config.yaml
n_layer: 13
d_model: 448
n_head: 7
n_kv_head: 7
head_dim: 64
d_mlp: 1792
vocab_size: 27980
activation: "tanh_gelu"
norm: "layernorm"
norm_place: "pre"
norm_eps: 1e-05
positions: "learned"
qk_norm: false
attn_scale: 0.125
bias: "all"
tie_embeddings: true
parallel_block: false
init: "normal"
init_std_qkv: 0.0239
init_std_o: 0.00469
init_std_up: 0.0239
init_std_down: 0.00469
optimizer: "soap_variant"
lr: 0.00267
beta1: 0.95
beta2: 0.95
weight_decay: 0.075
lr_head: 0.0059
grad_clip: 1.0
warmup_steps: 200
schedule: "wsd"
decay_fraction: 0.799
decay_shape: "linear"
final_lr_fraction: 0.02
batch_tokens: 131072
seq_len: 1024
doc_mask: false
train_tokens: 531800000
steps: 4058
dataset: "wikipedia_en"
Each number is 200 + 40 x the weight over its row's rms, rounded and kept within 0 to 999. Layers, rows and columns count from 0. The size before them is the row's rms in percent of the matrix's.

# up: layer 9 MLP up, 1792x448, rms 0.0882, rows 996-1026, columns 336-447
# down: layer 9 MLP down (transposed), 1792x448, rms 0.0961, rows 996-1026, columns 336-447
up996,106,192,177,232,164,160,180,315,185,166,193,226,165,208,158,207,189,214,176,161,193,241,176,176,216,220,162,203,189,92,177,222,159,243,116,149,190,206,223,187,197,186,218,261,223,176,297,126,159,202,239,268,251,214,257,203,197,204,194,210,180,185,230,180,162,144,197,229,211,182,188,215,186,216,160,252,236,109,167,260,252,174,234,214,213,191,130,167,226,192,131,120,202,248,223,148,201,156,190,245,227,173,131,214,134,230,139,160,238,195,181,192,164
down996,094,212,229,229,199,246,201,156,217,207,252,227,278,198,219,232,218,210,196,232,243,164,184,233,178,220,209,177,208,133,208,241,206,181,332,176,205,190,128,179,218,255,192,181,238,205,130,167,271,214,206,304,211,182,206,222,221,162,215,211,180,176,193,203,171,223,192,148,208,203,160,253,131,198,251,233,201,243,204,212,126,201,142,212,240,238,249,183,183,196,212,195,227,209,183,241,210,197,229,208,201,231,214,256,159,155,218,241,167,225,229,194,191
up997,097,210,97,228,290,250,231,199,258,227,244,141,139,272,200,207,266,169,200,137,156,154,228,175,221,208,186,221,204,211,143,163,269,232,195,209,202,185,230,171,243,216,169,170,152,120,180,228,256,196,143,272,193,219,212,184,102,190,111,130,266,188,104,175,140,123,156,218,170,205,265,132,142,233,235,185,209,227,194,277,211,160,223,93,238,200,169,83,179,249,186,155,105,114,212,213,216,237,206,202,170,238,221,181,263,212,124,236,201,160,193,204,154
down997,093,222,218,260,260,278,215,240,282,160,232,208,177,206,204,169,170,225,251,246,241,155,189,244,263,196,228,154,201,268,250,206,215,261,211,242,212,196,220,194,154,141,203,221,201,205,176,181,174,243,190,218,209,237,213,189,180,281,141,228,146,159,227,268,241,241,152,288,229,174,234,180,145,199,229,196,176,242,256,256,202,144,253,202,257,159,190,220,223,199,235,290,205,191,221,145,226,218,242,245,179,211,227,212,224,156,237,238,139,223,250,197,211
up998,106,205,196,179,242,218,201,277,298,215,208,206,195,265,209,235,158,257,231,205,226,302,155,207,215,225,196,152,251,232,256,294,205,185,254,132,206,213,118,179,235,184,236,219,226,296,205,139,168,194,172,228,194,211,176,194,181,247,226,257,227,180,213,255,214,215,212,214,183,158,176,168,193,195,231,203,174,208,212,209,241,262,208,166,163,177,241,258,262,215,189,288,192,192,259,264,197,212,177,286,151,208,260,199,208,169,221,249,151,248,170,254,177
down998,106,252,168,175,220,204,206,294,273,176,169,143,166,239,264,204,214,259,221,182,209,185,232,148,187,238,244,186,207,205,216,208,166,252,256,246,207,198,209,179,217,214,151,169,213,247,152,201,221,245,211,175,239,235,230,191,137,189,286,202,249,210,209,201,182,181,220,180,228,205,250,168,241,214,150,212,217,160,336,265,213,208,228,229,298,151,262,220,204,196,180,213,204,165,233,198,186,238,142,195,142,248,187,178,232,162,155,249,170,211,192,261,208
up999,104,197,161,194,316,161,248,164,189,207,223,112,265,221,301,193,148,95,201,209,241,197,278,208,193,161,255,203,224,276,171,257,172,258,185,197,276,229,220,148,221,261,194,243,127,230,156,156,171,238,295,216,185,297,178,211,172,227,205,183,197,262,235,136,155,211,179,210,199,182,225,257,164,234,187,250,222,129,152,243,249,173,222,229,238,175,211,232,215,273,246,176,246,150,150,208,209,273,175,228,119,185,204,144,239,243,186,159,225,199,270,183,262
down999,101,188,181,144,205,127,185,237,211,218,156,195,233,251,162,212,156,163,189,216,154,273,191,167,240,245,185,229,200,274,202,155,251,226,201,173,212,170,208,142,121,159,93,217,167,166,214,141,201,182,229,210,230,127,233,238,160,182,243,265,248,255,184,238,179,178,224,206,207,202,235,166,199,214,164,225,196,170,231,175,196,256,200,119,224,164,217,172,182,219,202,135,165,147,163,176,169,195,230,247,210,213,228,214,195,107,201,222,137,170,110,220,206
up1000,096,171,250,228,234,178,89,227,180,231,150,232,119,149,206,217,175,217,111,181,224,229,205,183,161,225,209,161,162,151,201,151,167,191,233,234,122,178,198,233,241,210,161,204,145,129,206,204,228,171,188,206,275,173,210,114,261,160,185,160,191,222,134,128,212,206,179,203,226,236,195,178,168,185,140,179,202,246,164,199,240,241,196,237,140,202,188,187,148,191,281,153,219,235,253,193,152,118,92,165,236,168,261,189,195,181,206,278,208,205,138,176,175
down1000,099,179,264,174,128,208,92,149,180,142,139,187,298,209,200,199,185,246,242,184,138,171,146,228,239,174,219,253,212,259,190,186,214,252,216,179,220,123,198,215,175,181,234,227,235,226,120,242,156,195,257,122,215,199,203,204,242,141,251,168,231,140,174,145,254,169,171,209,223,204,200,215,192,160,273,200,248,181,162,129,153,183,203,206,267,266,216,176,196,224,164,173,198,164,194,200,124,195,167,138,143,320,256,208,224,158,223,192,155,211,190,225,188
up1001,099,208,182,244,251,103,185,228,190,215,181,243,282,191,213,248,219,156,240,270,160,176,183,213,210,218,186,204,197,188,201,183,292,161,175,130,178,203,227,187,254,215,225,222,150,221,211,217,217,228,140,202,220,146,293,271,195,388,174,205,152,216,153,184,237,223,201,205,219,175,226,215,274,168,133,174,205,218,229,302,166,198,219,196,202,242,236,160,160,206,172,142,210,149,161,180,250,229,181,183,146,224,176,247,167,237,224,168,205,276,178,210,268
down1001,091,202,235,118,203,196,267,200,124,209,225,200,135,170,227,206,256,213,292,203,136,160,99,222,214,106,184,201,199,227,208,184,233,224,192,221,295,178,261,197,228,277,200,200,188,241,164,192,173,265,65,207,209,201,163,175,244,228,196,148,172,209,230,247,218,176,223,143,242,229,209,167,213,164,145,191,181,193,305,225,140,176,181,156,221,237,119,244,249,161,205,220,233,182,247,154,188,142,184,144,269,233,167,161,179,191,228,181,207,220,188,165,252
up1002,102,192,159,226,185,165,151,170,212,236,218,137,176,227,184,221,175,264,228,243,226,235,251,217,233,164,214,169,229,269,204,208,180,235,162,220,171,177,184,147,130,223,208,192,187,157,234,158,170,174,202,177,235,235,114,290,198,215,205,187,188,136,205,211,198,129,199,203,222,261,236,158,229,223,153,264,256,162,234,199,214,109,130,165,190,154,196,208,192,179,145,189,220,175,171,145,256,150,191,254,179,168,163,175,201,243,169,188,264,217,216,243,214
down1002,102,175,207,126,173,233,228,230,243,212,172,177,198,174,204,196,174,181,251,252,146,243,236,252,171,104,211,237,183,219,225,224,218,263,209,258,204,187,295,220,179,152,204,240,232,154,205,228,171,222,247,203,150,232,286,209,224,213,166,226,198,150,180,288,232,187,261,129,290,205,243,145,217,261,203,230,256,265,173,240,159,178,268,195,171,212,170,173,196,232,168,251,187,252,152,203,183,210,182,92,199,179,239,174,227,208,261,226,230,142,271,216,223
up1003,094,131,206,210,217,184,158,143,246,161,183,111,209,146,213,218,133,188,168,233,186,320,251,255,186,210,263,221,143,204,162,209,123,182,156,161,201,256,110,177,267,231,188,216,205,271,210,196,194,155,114,229,191,241,234,243,166,252,181,195,244,188,193,195,216,148,265,206,129,230,189,215,178,181,193,152,191,187,191,214,151,193,169,129,221,193,121,218,251,192,161,191,190,200,226,188,229,203,259,189,127,203,103,219,205,220,190,143,239,205,230,263,183
down1003,088,203,189,250,185,269,148,223,205,243,167,195,230,229,241,209,232,214,177,247,176,211,149,236,260,213,173,175,224,166,224,148,242,172,163,213,188,113,270,150,157,127,214,158,230,146,143,220,199,269,249,224,115,144,187,125,188,211,216,157,177,194,166,223,114,153,174,232,206,222,163,238,198,227,210,198,232,177,206,201,255,167,243,262,187,88,188,172,219,186,188,226,274,206,222,185,192,215,132,252,227,241,334,255,224,212,232,182,241,156,212,195,248
up1004,125,225,195,168,219,211,183,247,212,243,294,235,230,218,217,195,202,228,205,187,218,229,174,222,272,250,278,228,271,212,267,260,200,216,244,233,235,174,260,208,249,271,190,236,232,225,297,229,184,184,223,209,221,187,205,158,208,233,201,221,243,258,313,199,219,222,242,172,219,180,220,248,223,256,237,215,168,229,296,204,268,212,194,242,262,253,268,249,261,208,208,232,216,225,209,223,239,172,251,164,227,247,224,250,267,234,197,270,153,224,251,220,260
down1004,103,226,179,161,149,206,234,268,169,219,235,278,252,177,246,242,155,294,223,165,160,157,173,225,185,170,174,197,212,165,175,226,225,180,156,177,225,181,155,152,190,268,153,225,194,299,234,184,257,183,198,184,181,267,136,236,205,204,185,207,168,288,197,245,294,210,228,228,215,247,271,187,200,228,151,191,247,185,185,192,237,210,167,256,268,210,143,159,249,173,235,262,189,250,281,153,218,155,166,150,147,208,230,186,185,250,195,152,243,186,138,183,238
up1005,098,238,208,204,150,173,181,239,308,246,236,172,159,176,216,191,246,214,236,229,247,218,244,233,216,197,192,185,146,219,166,176,230,124,209,183,146,122,232,158,264,243,118,283,230,176,206,146,172,208,173,256,211,257,229,201,197,291,184,180,184,145,261,232,243,163,207,205,231,208,197,170,210,163,137,177,192,185,116,221,226,212,273,234,194,218,226,277,166,191,269,149,247,275,226,200,203,201,211,111,198,180,192,255,169,228,197,193,137,181,178,180,175
down1005,095,143,162,210,176,192,225,157,157,165,181,184,230,269,144,208,199,182,153,211,173,196,216,186,134,186,212,262,252,154,146,248,257,196,242,239,251,240,151,174,148,214,188,150,154,158,214,187,169,234,212,219,97,166,183,105,205,174,155,215,174,179,161,106,176,290,234,205,231,230,190,254,169,239,244,184,192,250,91,173,186,153,219,125,188,200,198,161,193,153,248,164,217,222,189,205,183,142,185,264,178,210,282,152,238,280,93,226,253,239,232,186,205
up1006,110,218,237,142,221,225,246,208,165,233,238,282,258,223,165,228,214,267,201,237,200,199,181,199,155,256,213,264,164,320,184,263,224,251,213,184,168,205,226,178,220,237,266,200,168,215,218,182,285,179,230,219,251,195,172,189,243,212,207,313,209,253,186,245,153,232,198,238,228,107,167,240,184,290,236,245,220,191,242,168,263,212,236,276,178,270,205,247,273,266,149,185,178,191,240,220,218,220,240,194,194,137,174,247,165,263,239,221,188,267,224,236,182
down1006,100,181,221,257,204,290,190,259,219,218,116,168,192,197,241,157,195,195,211,232,276,200,191,159,208,187,183,122,242,205,182,183,190,224,155,206,195,223,197,196,175,215,115,233,223,211,186,207,243,270,204,237,250,216,164,270,142,204,145,183,200,214,231,217,170,182,202,219,291,218,217,227,206,236,288,237,187,169,205,196,226,238,185,220,145,163,224,191,237,135,276,199,258,210,180,216,230,167,240,132,274,208,115,160,145,194,192,270,249,148,193,237,270
up1007,095,185,239,277,228,241,131,229,187,181,170,200,252,164,256,221,173,152,298,239,226,252,210,200,147,241,182,202,120,220,267,164,180,180,242,231,222,179,193,170,252,208,136,193,163,182,269,215,211,218,261,244,199,254,284,212,211,232,207,245,226,179,251,173,228,174,326,228,243,226,186,148,118,205,85,194,163,110,164,149,149,209,123,180,244,255,281,241,164,206,270,183,111,185,122,174,216,226,243,220,180,209,140,183,172,225,205,174,199,191,238,163,205
down1007,099,203,164,162,200,124,224,266,224,223,213,236,235,222,125,215,240,188,226,205,239,144,186,219,166,179,150,227,195,182,162,178,298,190,209,191,171,185,196,201,151,190,172,148,217,145,194,232,173,209,176,194,223,94,234,157,222,187,122,233,190,156,202,224,194,239,160,294,163,174,194,156,233,241,242,188,167,260,198,146,143,283,243,225,168,222,209,223,294,184,213,221,237,203,129,254,241,233,147,288,169,186,210,245,235,190,235,172,169,155,210,277,165
up1008,102,210,226,149,185,213,133,197,238,222,212,250,171,190,192,225,139,241,168,211,247,231,122,216,141,188,157,199,174,187,198,293,204,133,179,205,190,222,233,153,150,161,256,203,288,171,204,251,257,188,170,238,157,200,230,138,221,193,299,108,167,98,189,188,192,185,236,120,130,123,133,176,186,190,252,181,191,197,93,242,196,159,224,184,189,162,166,153,206,148,175,193,178,203,192,206,217,209,161,144,262,157,234,184,147,176,195,200,121,187,152,186,228
down1008,095,139,213,159,159,188,252,134,183,189,192,232,169,207,189,230,238,156,201,184,240,211,210,177,183,201,165,109,162,120,167,232,181,130,234,217,246,210,170,168,197,276,174,164,175,201,167,156,200,210,149,251,222,229,91,246,200,151,184,264,277,219,150,246,194,137,157,180,174,203,215,217,252,246,130,192,172,161,330,162,211,241,191,261,178,212,201,233,87,217,256,172,258,187,288,245,206,175,235,289,195,235,225,241,188,179,210,195,239,170,205,202,184
up1009,130,175,184,200,217,227,168,219,213,189,176,139,191,207,195,218,237,223,152,206,236,171,204,249,169,201,202,231,215,227,184,187,246,221,279,205,95,164,187,182,202,191,88,222,187,144,184,143,225,201,190,235,179,149,186,213,175,178,155,232,277,181,227,151,157,166,180,209,202,214,197,154,185,253,238,80,205,212,235,147,212,218,244,185,137,221,208,211,114,179,153,189,118,180,225,199,135,37,139,138,210,225,276,197,215,233,201,209,216,164,190,149,177
down1009,106,198,362,197,241,244,200,221,227,164,248,206,211,189,208,164,209,167,177,213,224,232,202,173,209,253,225,277,163,220,226,190,239,194,218,253,144,157,205,202,213,198,165,226,257,219,201,217,139,168,229,187,161,248,183,210,184,300,182,240,222,221,187,186,131,192,166,167,215,200,189,228,175,214,190,200,203,160,197,182,230,327,246,231,228,198,213,208,142,203,170,239,182,235,175,206,183,162,245,195,223,191,188,239,203,208,184,195,220,182,197,203,218
up1010,097,124,218,160,266,318,224,186,203,158,197,205,152,236,241,192,222,189,220,184,234,213,197,218,179,226,191,228,223,213,174,196,199,213,219,220,232,201,219,201,186,185,128,222,184,231,288,270,205,248,283,237,233,267,245,181,181,259,183,214,226,191,249,297,132,237,240,78,217,240,200,230,181,119,180,184,260,181,238,226,255,193,217,129,219,212,287,207,160,175,242,97,210,219,271,162,233,264,215,264,233,195,192,174,167,202,217,164,248,171,249,227,221
down1010,097,227,259,148,146,141,190,198,175,304,233,225,243,230,185,197,261,218,143,191,210,219,197,244,192,179,231,214,183,282,213,268,206,210,225,208,183,217,204,188,215,176,215,275,241,213,160,212,188,180,148,164,150,135,210,277,217,189,229,180,133,202,203,188,193,280,218,223,191,159,167,233,212,208,241,264,308,188,155,242,214,193,237,197,198,215,185,232,299,202,205,262,212,211,163,197,172,228,179,223,164,308,177,168,161,237,297,186,215,167,183,175,202
up1011,095,210,209,145,191,171,128,196,155,230,239,190,226,183,175,217,215,200,146,207,152,190,157,138,150,278,223,236,192,219,175,206,175,243,252,222,129,264,179,220,189,197,203,211,189,178,229,279,212,210,194,159,212,200,159,173,247,211,209,201,271,214,210,240,176,145,198,134,229,193,236,205,174,183,166,227,175,195,251,191,177,158,161,123,259,160,200,232,257,241,181,229,253,185,147,220,201,215,256,150,193,146,203,289,126,202,220,237,205,224,164,157,187
down1011,094,199,146,245,270,237,185,238,241,164,241,202,213,191,203,212,169,141,231,213,164,205,227,218,197,220,133,183,155,265,254,251,256,201,234,240,267,191,208,184,182,249,223,196,250,143,161,167,207,207,207,140,187,104,220,254,265,195,230,247,281,167,266,214,186,198,238,192,226,193,185,226,179,277,280,231,192,127,224,215,149,269,227,201,182,251,147,256,249,182,196,238,169,250,233,217,194,245,207,185,151,186,130,238,226,193,199,148,268,192,270,214,213
up1012,098,192,190,219,206,248,215,213,180,164,233,232,174,212,222,243,170,185,187,160,277,190,229,185,190,144,251,218,210,220,230,147,210,215,184,247,195,284,157,221,244,163,226,170,230,221,194,217,220,152,195,213,299,193,170,183,238,136,262,229,185,197,226,208,242,236,187,139,133,196,191,218,177,227,208,161,137,209,191,151,205,189,237,168,181,210,183,200,241,191,164,259,235,183,241,213,173,233,172,227,317,223,225,242,162,237,211,227,256,213,168,324,218
down1012,101,194,186,244,195,228,169,256,184,233,111,245,201,202,140,169,222,239,215,196,184,238,226,210,193,176,176,143,236,275,219,227,250,161,196,172,127,169,193,237,193,238,251,214,236,145,237,209,226,185,223,252,148,148,212,161,207,101,210,251,205,142,298,200,278,197,195,179,197,220,244,232,222,261,193,211,208,152,151,194,234,225,201,235,215,219,247,241,222,155,182,280,127,154,230,181,225,250,241,273,183,238,222,133,180,165,210,140,224,212,151,278,219
up1013,100,156,192,263,158,199,224,140,199,158,185,116,196,177,164,194,175,277,192,196,241,184,294,189,225,230,200,213,122,123,74,186,218,161,229,160,167,236,294,140,219,190,112,189,149,230,170,189,148,193,154,208,216,218,178,228,248,161,188,239,252,164,207,224,166,245,225,227,204,219,256,170,160,207,200,253,235,221,147,164,224,157,212,212,166,225,181,193,223,139,242,205,195,244,235,151,155,182,247,233,190,176,133,298,298,257,169,208,209,238,205,224,141
down1013,110,210,203,216,220,136,223,191,225,277,200,194,204,191,107,154,210,197,249,236,265,167,120,215,241,181,172,253,222,196,174,225,192,143,173,270,185,198,183,183,213,183,220,206,220,250,197,162,156,209,183,175,215,212,178,165,266,160,135,163,224,102,180,177,190,277,148,141,200,261,167,186,263,242,250,193,161,199,160,190,205,162,189,205,126,176,211,190,225,251,182,219,264,227,164,161,228,214,177,246,176,251,156,148,234,184,153,220,231,145,256,267,233
up1014,098,231,197,263,208,263,253,209,217,214,167,146,239,215,197,184,194,155,193,185,215,113,182,251,223,229,203,188,243,143,220,180,174,245,196,177,203,150,156,210,164,188,278,227,251,234,128,225,191,214,187,169,160,289,273,232,280,227,285,209,197,216,246,176,203,231,129,152,168,208,178,202,218,172,101,140,286,184,181,194,210,238,184,215,184,150,215,203,231,127,140,222,203,178,219,187,289,175,183,162,181,167,144,174,248,209,237,168,169,253,187,187,265
down1014,097,246,175,229,186,183,191,227,191,170,233,239,126,192,207,245,243,189,222,181,203,197,255,159,206,242,173,174,202,241,135,119,193,199,209,182,215,233,186,187,145,146,178,242,134,280,190,189,154,192,230,152,212,233,273,220,205,247,208,121,246,250,182,248,203,189,228,226,131,161,231,190,252,222,157,219,235,210,197,241,218,186,118,168,110,175,219,184,260,245,163,222,185,222,263,189,156,249,252,247,134,146,258,178,159,204,145,187,109,201,232,218,204
up1015,093,266,162,176,171,192,142,186,202,221,184,212,122,217,204,251,201,170,222,181,183,143,265,180,275,241,175,186,279,175,155,164,150,136,97,179,254,238,213,199,251,209,189,182,158,151,182,241,208,146,209,273,189,193,157,146,108,207,243,222,206,283,212,163,179,195,222,158,211,240,206,207,186,185,159,211,160,202,139,178,202,195,241,211,205,224,169,160,214,294,214,199,232,187,128,230,177,206,257,173,167,185,194,207,222,228,249,203,155,268,136,231,174
down1015,092,147,239,195,270,185,200,265,193,251,227,198,232,202,265,233,285,252,147,195,198,256,198,175,157,186,280,190,207,229,173,183,153,211,284,145,195,250,185,190,236,167,195,234,206,231,152,208,141,162,211,125,212,194,132,214,216,154,193,157,202,173,173,256,201,294,208,233,255,203,263,181,220,206,151,272,198,245,115,239,226,117,218,168,303,189,238,235,176,178,105,174,265,262,103,162,233,153,219,147,202,252,214,134,177,191,211,180,196,195,252,202,173
up1016,109,174,163,155,190,266,198,202,248,203,215,178,268,209,147,169,207,167,167,172,218,167,215,221,224,155,129,164,184,228,146,232,252,235,141,183,221,182,203,175,239,223,214,147,175,201,157,183,142,153,236,190,217,275,203,148,224,187,141,138,171,203,172,131,191,59,188,239,227,141,125,205,226,251,167,258,253,110,145,167,247,154,147,220,195,129,182,188,186,191,189,192,154,234,226,218,152,246,147,182,203,206,208,107,242,216,232,194,267,136,124,230,150
down1016,105,188,241,275,294,194,165,194,256,183,206,204,157,247,171,199,248,192,188,199,222,217,295,164,209,230,179,180,200,225,244,221,187,170,151,155,278,232,249,233,196,164,243,194,173,127,169,210,109,237,222,251,187,233,206,246,192,211,291,259,236,170,176,216,227,183,194,159,140,290,218,153,183,176,179,193,110,234,215,214,212,234,225,159,179,196,200,216,203,276,229,195,173,176,158,163,178,218,295,149,188,185,178,250,192,149,213,150,177,205,236,218,186
up1017,119,173,139,258,191,274,189,217,219,169,194,220,168,166,228,229,226,229,233,152,210,205,217,184,234,146,251,279,233,173,123,235,216,176,199,190,266,226,247,206,232,199,100,251,122,243,207,218,167,251,200,233,227,133,207,238,184,146,180,187,250,134,221,220,219,205,208,249,201,216,228,232,226,193,151,175,178,245,202,252,236,227,211,179,230,166,208,196,177,172,214,291,228,243,243,206,216,257,246,214,264,162,233,192,276,212,211,140,176,192,230,200,279
down1017,099,290,208,259,185,255,177,207,207,171,188,230,193,230,201,235,208,266,223,239,159,198,213,182,248,181,220,258,199,217,107,230,225,237,163,234,220,224,226,194,279,234,187,235,192,234,189,239,167,214,148,159,222,162,198,201,259,207,152,276,200,143,242,210,211,233,238,246,238,209,181,236,177,195,169,201,173,168,192,201,239,250,159,258,225,194,228,229,156,175,196,298,257,332,224,253,152,260,244,188,220,238,203,249,191,252,173,198,241,204,208,219,242
up1018,094,177,120,176,245,211,147,200,224,153,162,177,189,160,207,247,181,168,201,225,215,205,251,183,204,243,222,207,202,159,181,182,165,197,143,231,122,208,212,193,186,224,233,222,178,210,170,177,218,147,214,198,298,172,231,253,201,213,187,185,169,276,185,200,185,196,240,223,206,219,201,277,186,209,167,188,193,235,122,180,247,180,207,175,200,267,185,222,219,212,150,122,131,232,131,239,263,200,193,181,192,304,271,237,245,224,241,307,159,216,220,140,214
down1018,094,295,244,157,163,163,173,214,177,190,177,133,120,141,208,192,189,139,183,197,236,201,138,278,111,218,199,118,201,208,218,173,150,181,219,204,203,228,134,213,253,185,193,193,215,201,203,201,167,215,194,117,181,219,234,173,213,142,216,228,171,172,252,204,209,182,222,256,192,212,249,186,128,216,143,220,210,229,88,195,153,220,167,165,243,138,220,221,246,171,151,231,165,183,222,168,158,255,294,277,180,173,186,189,159,218,250,223,208,259,142,156,155
up1019,104,163,251,190,271,202,143,154,190,237,176,227,224,191,117,225,173,147,152,212,282,234,220,195,152,189,229,185,178,203,247,103,251,126,272,176,181,250,180,208,220,172,183,201,228,204,229,219,127,162,271,220,185,179,236,240,190,157,188,152,128,182,192,176,183,170,282,188,208,203,168,123,137,170,224,287,140,234,185,223,167,175,151,209,167,170,218,195,197,239,234,197,152,202,193,161,223,189,189,169,202,211,241,212,158,200,228,192,304,142,177,202,143
down1019,114,168,182,197,198,210,201,220,230,162,202,200,208,244,158,246,200,150,208,261,223,240,245,180,192,191,289,268,157,201,244,210,179,147,230,179,243,149,189,164,225,175,168,198,241,238,245,213,269,168,189,210,131,211,229,185,157,183,235,266,164,172,248,147,284,195,154,173,179,196,279,231,150,222,233,231,210,283,80,191,183,168,176,222,155,250,146,232,264,298,158,260,177,115,190,271,227,246,191,188,211,140,245,166,187,206,183,235,241,193,245,203,178
up1020,089,237,114,236,247,178,193,271,244,205,224,174,198,271,204,135,229,192,239,187,156,277,192,228,143,204,179,270,220,224,147,193,157,182,165,145,210,212,244,193,192,202,209,140,186,208,204,196,179,118,287,200,214,139,179,178,136,229,215,249,163,231,138,240,173,143,180,188,180,195,239,192,160,152,189,184,273,172,81,198,154,189,222,262,195,211,168,273,249,230,221,151,218,202,201,144,185,174,141,286,187,140,236,269,194,162,140,136,178,179,190,247,250
down1020,091,248,272,160,177,158,258,250,197,188,177,200,169,239,197,227,144,220,117,199,116,180,232,291,179,219,203,183,188,242,207,162,134,264,245,232,230,245,174,163,218,207,220,160,202,198,154,147,160,188,227,224,172,178,151,192,206,226,170,243,205,225,204,155,202,251,216,232,250,139,205,238,179,239,252,175,139,202,70,177,238,204,184,266,145,185,168,178,179,245,187,246,167,209,140,140,164,218,221,89,187,217,217,142,142,174,166,141,201,198,158,226,222
up1021,100,197,159,201,145,160,234,207,180,214,216,208,168,129,218,234,193,199,182,202,238,238,147,262,311,223,228,215,204,235,161,193,177,245,162,195,236,207,162,172,202,158,208,156,170,205,277,221,205,260,245,199,249,176,163,168,193,246,211,227,151,170,239,128,263,143,187,206,141,244,175,151,232,228,221,215,145,169,134,180,194,192,131,137,210,242,218,196,225,128,214,195,205,178,252,223,215,205,222,190,190,153,199,219,148,207,216,200,211,197,186,173,179
down1021,097,233,207,222,247,163,157,170,215,220,221,222,208,302,281,156,165,202,218,201,196,254,214,118,182,204,205,154,216,237,213,251,192,251,150,188,172,248,200,164,251,226,219,178,196,201,239,188,196,177,196,192,153,190,196,105,199,244,186,180,164,217,259,226,181,213,227,219,217,140,206,211,279,188,134,152,184,287,152,257,124,160,178,195,224,218,225,231,206,139,218,202,242,106,163,176,217,144,219,232,256,238,217,197,165,164,212,169,237,75,183,200,203
up1022,103,224,118,206,215,234,182,153,164,210,185,194,173,260,219,146,198,228,189,206,228,177,278,191,206,244,228,269,217,190,135,246,227,151,227,185,190,218,193,209,166,205,163,104,262,156,210,169,218,225,131,186,187,166,256,226,192,229,155,157,225,258,153,167,279,145,226,235,168,228,166,211,223,218,218,135,162,219,123,180,179,173,224,173,175,265,240,197,166,218,140,238,159,117,220,305,167,196,191,228,196,296,254,198,192,190,243,156,157,165,174,225,257
down1022,095,179,250,188,236,222,164,187,207,169,222,227,122,288,188,205,193,247,194,260,194,135,219,184,202,290,222,227,213,205,207,209,214,187,138,256,197,144,195,145,201,274,173,168,189,262,222,257,214,283,248,207,183,155,186,177,217,88,148,202,206,245,191,203,126,204,236,196,187,246,212,224,227,236,225,156,180,189,200,131,242,176,248,207,199,270,176,193,203,219,245,156,231,231,255,215,199,141,212,230,231,245,210,176,200,275,191,267,150,164,138,189,141
up1023,099,229,237,223,232,230,162,197,194,221,197,211,180,169,192,218,219,161,226,169,237,182,168,229,209,204,272,200,199,212,186,193,214,212,233,249,186,177,244,239,214,237,216,161,196,266,189,207,309,215,195,216,206,216,215,223,229,184,226,131,220,225,203,252,126,239,174,193,200,189,165,229,289,201,253,235,220,184,290,200,147,201,215,154,175,195,221,187,175,211,205,228,176,139,146,210,193,139,251,241,207,183,148,164,251,231,130,216,232,289,219,175,183
down1023,102,212,195,184,182,142,260,221,229,231,179,153,234,269,174,202,242,206,212,197,230,172,210,222,159,205,206,214,232,209,225,205,231,205,223,198,247,147,207,201,225,214,196,227,205,241,236,266,197,214,191,157,233,200,169,282,213,229,292,189,185,196,187,224,225,284,239,202,284,217,217,227,182,206,247,154,146,241,215,192,285,212,207,210,239,240,241,186,204,201,172,247,177,135,188,217,168,254,202,205,158,172,178,156,224,171,336,204,240,217,256,263,218
up1024,091,99,140,156,202,207,216,180,239,159,173,170,214,248,213,178,241,222,160,181,186,218,218,212,221,126,275,277,242,212,202,153,164,183,186,152,183,238,212,155,206,203,248,213,241,220,178,214,103,216,216,238,221,198,142,233,197,178,193,240,191,202,261,204,203,221,274,212,178,187,202,111,185,170,163,264,144,206,224,114,234,83,249,257,209,140,254,180,126,185,232,239,231,189,228,193,193,190,217,186,173,227,264,234,151,165,204,191,151,217,125,176,217
down1024,096,205,189,249,209,283,281,281,172,189,239,254,220,235,207,220,174,151,170,222,244,230,239,80,239,262,215,191,211,150,280,237,191,161,237,203,199,161,178,216,177,236,194,167,211,178,159,176,167,191,173,139,196,241,194,254,255,221,166,238,156,199,213,171,198,259,171,141,210,201,193,184,222,215,172,124,224,190,210,163,164,185,234,156,202,246,204,186,258,189,166,180,163,144,203,208,133,247,196,188,174,191,118,210,231,127,202,121,240,251,197,205,273
up1025,094,229,240,252,219,221,261,160,76,226,196,241,241,198,181,232,253,257,222,244,232,213,215,171,288,252,220,229,245,188,196,197,229,134,188,223,245,294,200,245,209,236,166,178,207,126,224,190,198,143,135,208,226,234,231,208,144,189,268,166,223,163,172,238,224,168,245,157,198,138,238,133,175,188,140,188,223,137,202,169,213,227,251,207,187,221,248,271,166,219,198,183,198,244,149,279,250,167,208,248,248,177,134,220,213,212,218,322,240,196,193,208,232
down1025,098,303,172,254,226,156,202,107,179,191,224,171,211,190,168,240,193,203,188,244,210,272,225,210,223,207,277,184,178,234,168,255,185,153,232,141,272,102,232,202,179,155,266,241,203,179,210,171,206,149,162,182,204,145,167,190,221,184,141,188,228,215,190,180,181,178,155,236,216,240,249,222,177,212,274,133,234,167,188,221,229,249,158,206,204,196,184,136,178,233,145,191,159,233,193,196,212,134,152,186,182,248,197,214,230,298,194,204,233,234,284,262,199
up1026,104,164,112,295,279,220,234,135,177,226,155,196,215,254,222,216,185,339,154,233,221,170,148,226,262,191,222,165,144,168,212,119,190,144,210,157,202,217,202,252,209,237,236,203,243,194,252,170,243,160,233,213,207,198,187,182,229,223,204,238,189,179,254,215,179,184,252,306,177,263,221,242,234,227,219,265,278,218,199,287,203,232,171,191,171,221,253,186,153,218,208,255,246,248,200,198,222,187,187,177,199,198,169,262,247,328,248,158,131,221,164,189,197
down1026,106,217,193,234,220,195,255,173,265,159,191,237,197,123,245,215,184,219,227,236,201,178,191,184,181,183,227,216,116,188,184,145,226,228,242,180,196,231,264,170,128,149,222,205,182,248,257,189,151,198,213,272,220,213,182,235,231,179,211,205,223,186,197,231,124,179,319,243,157,177,211,224,198,170,258,222,174,218,156,200,128,226,166,180,209,163,233,221,188,229,208,249,160,192,104,257,245,251,142,205,206,175,146,220,215,190,208,143,205,172,205,200,142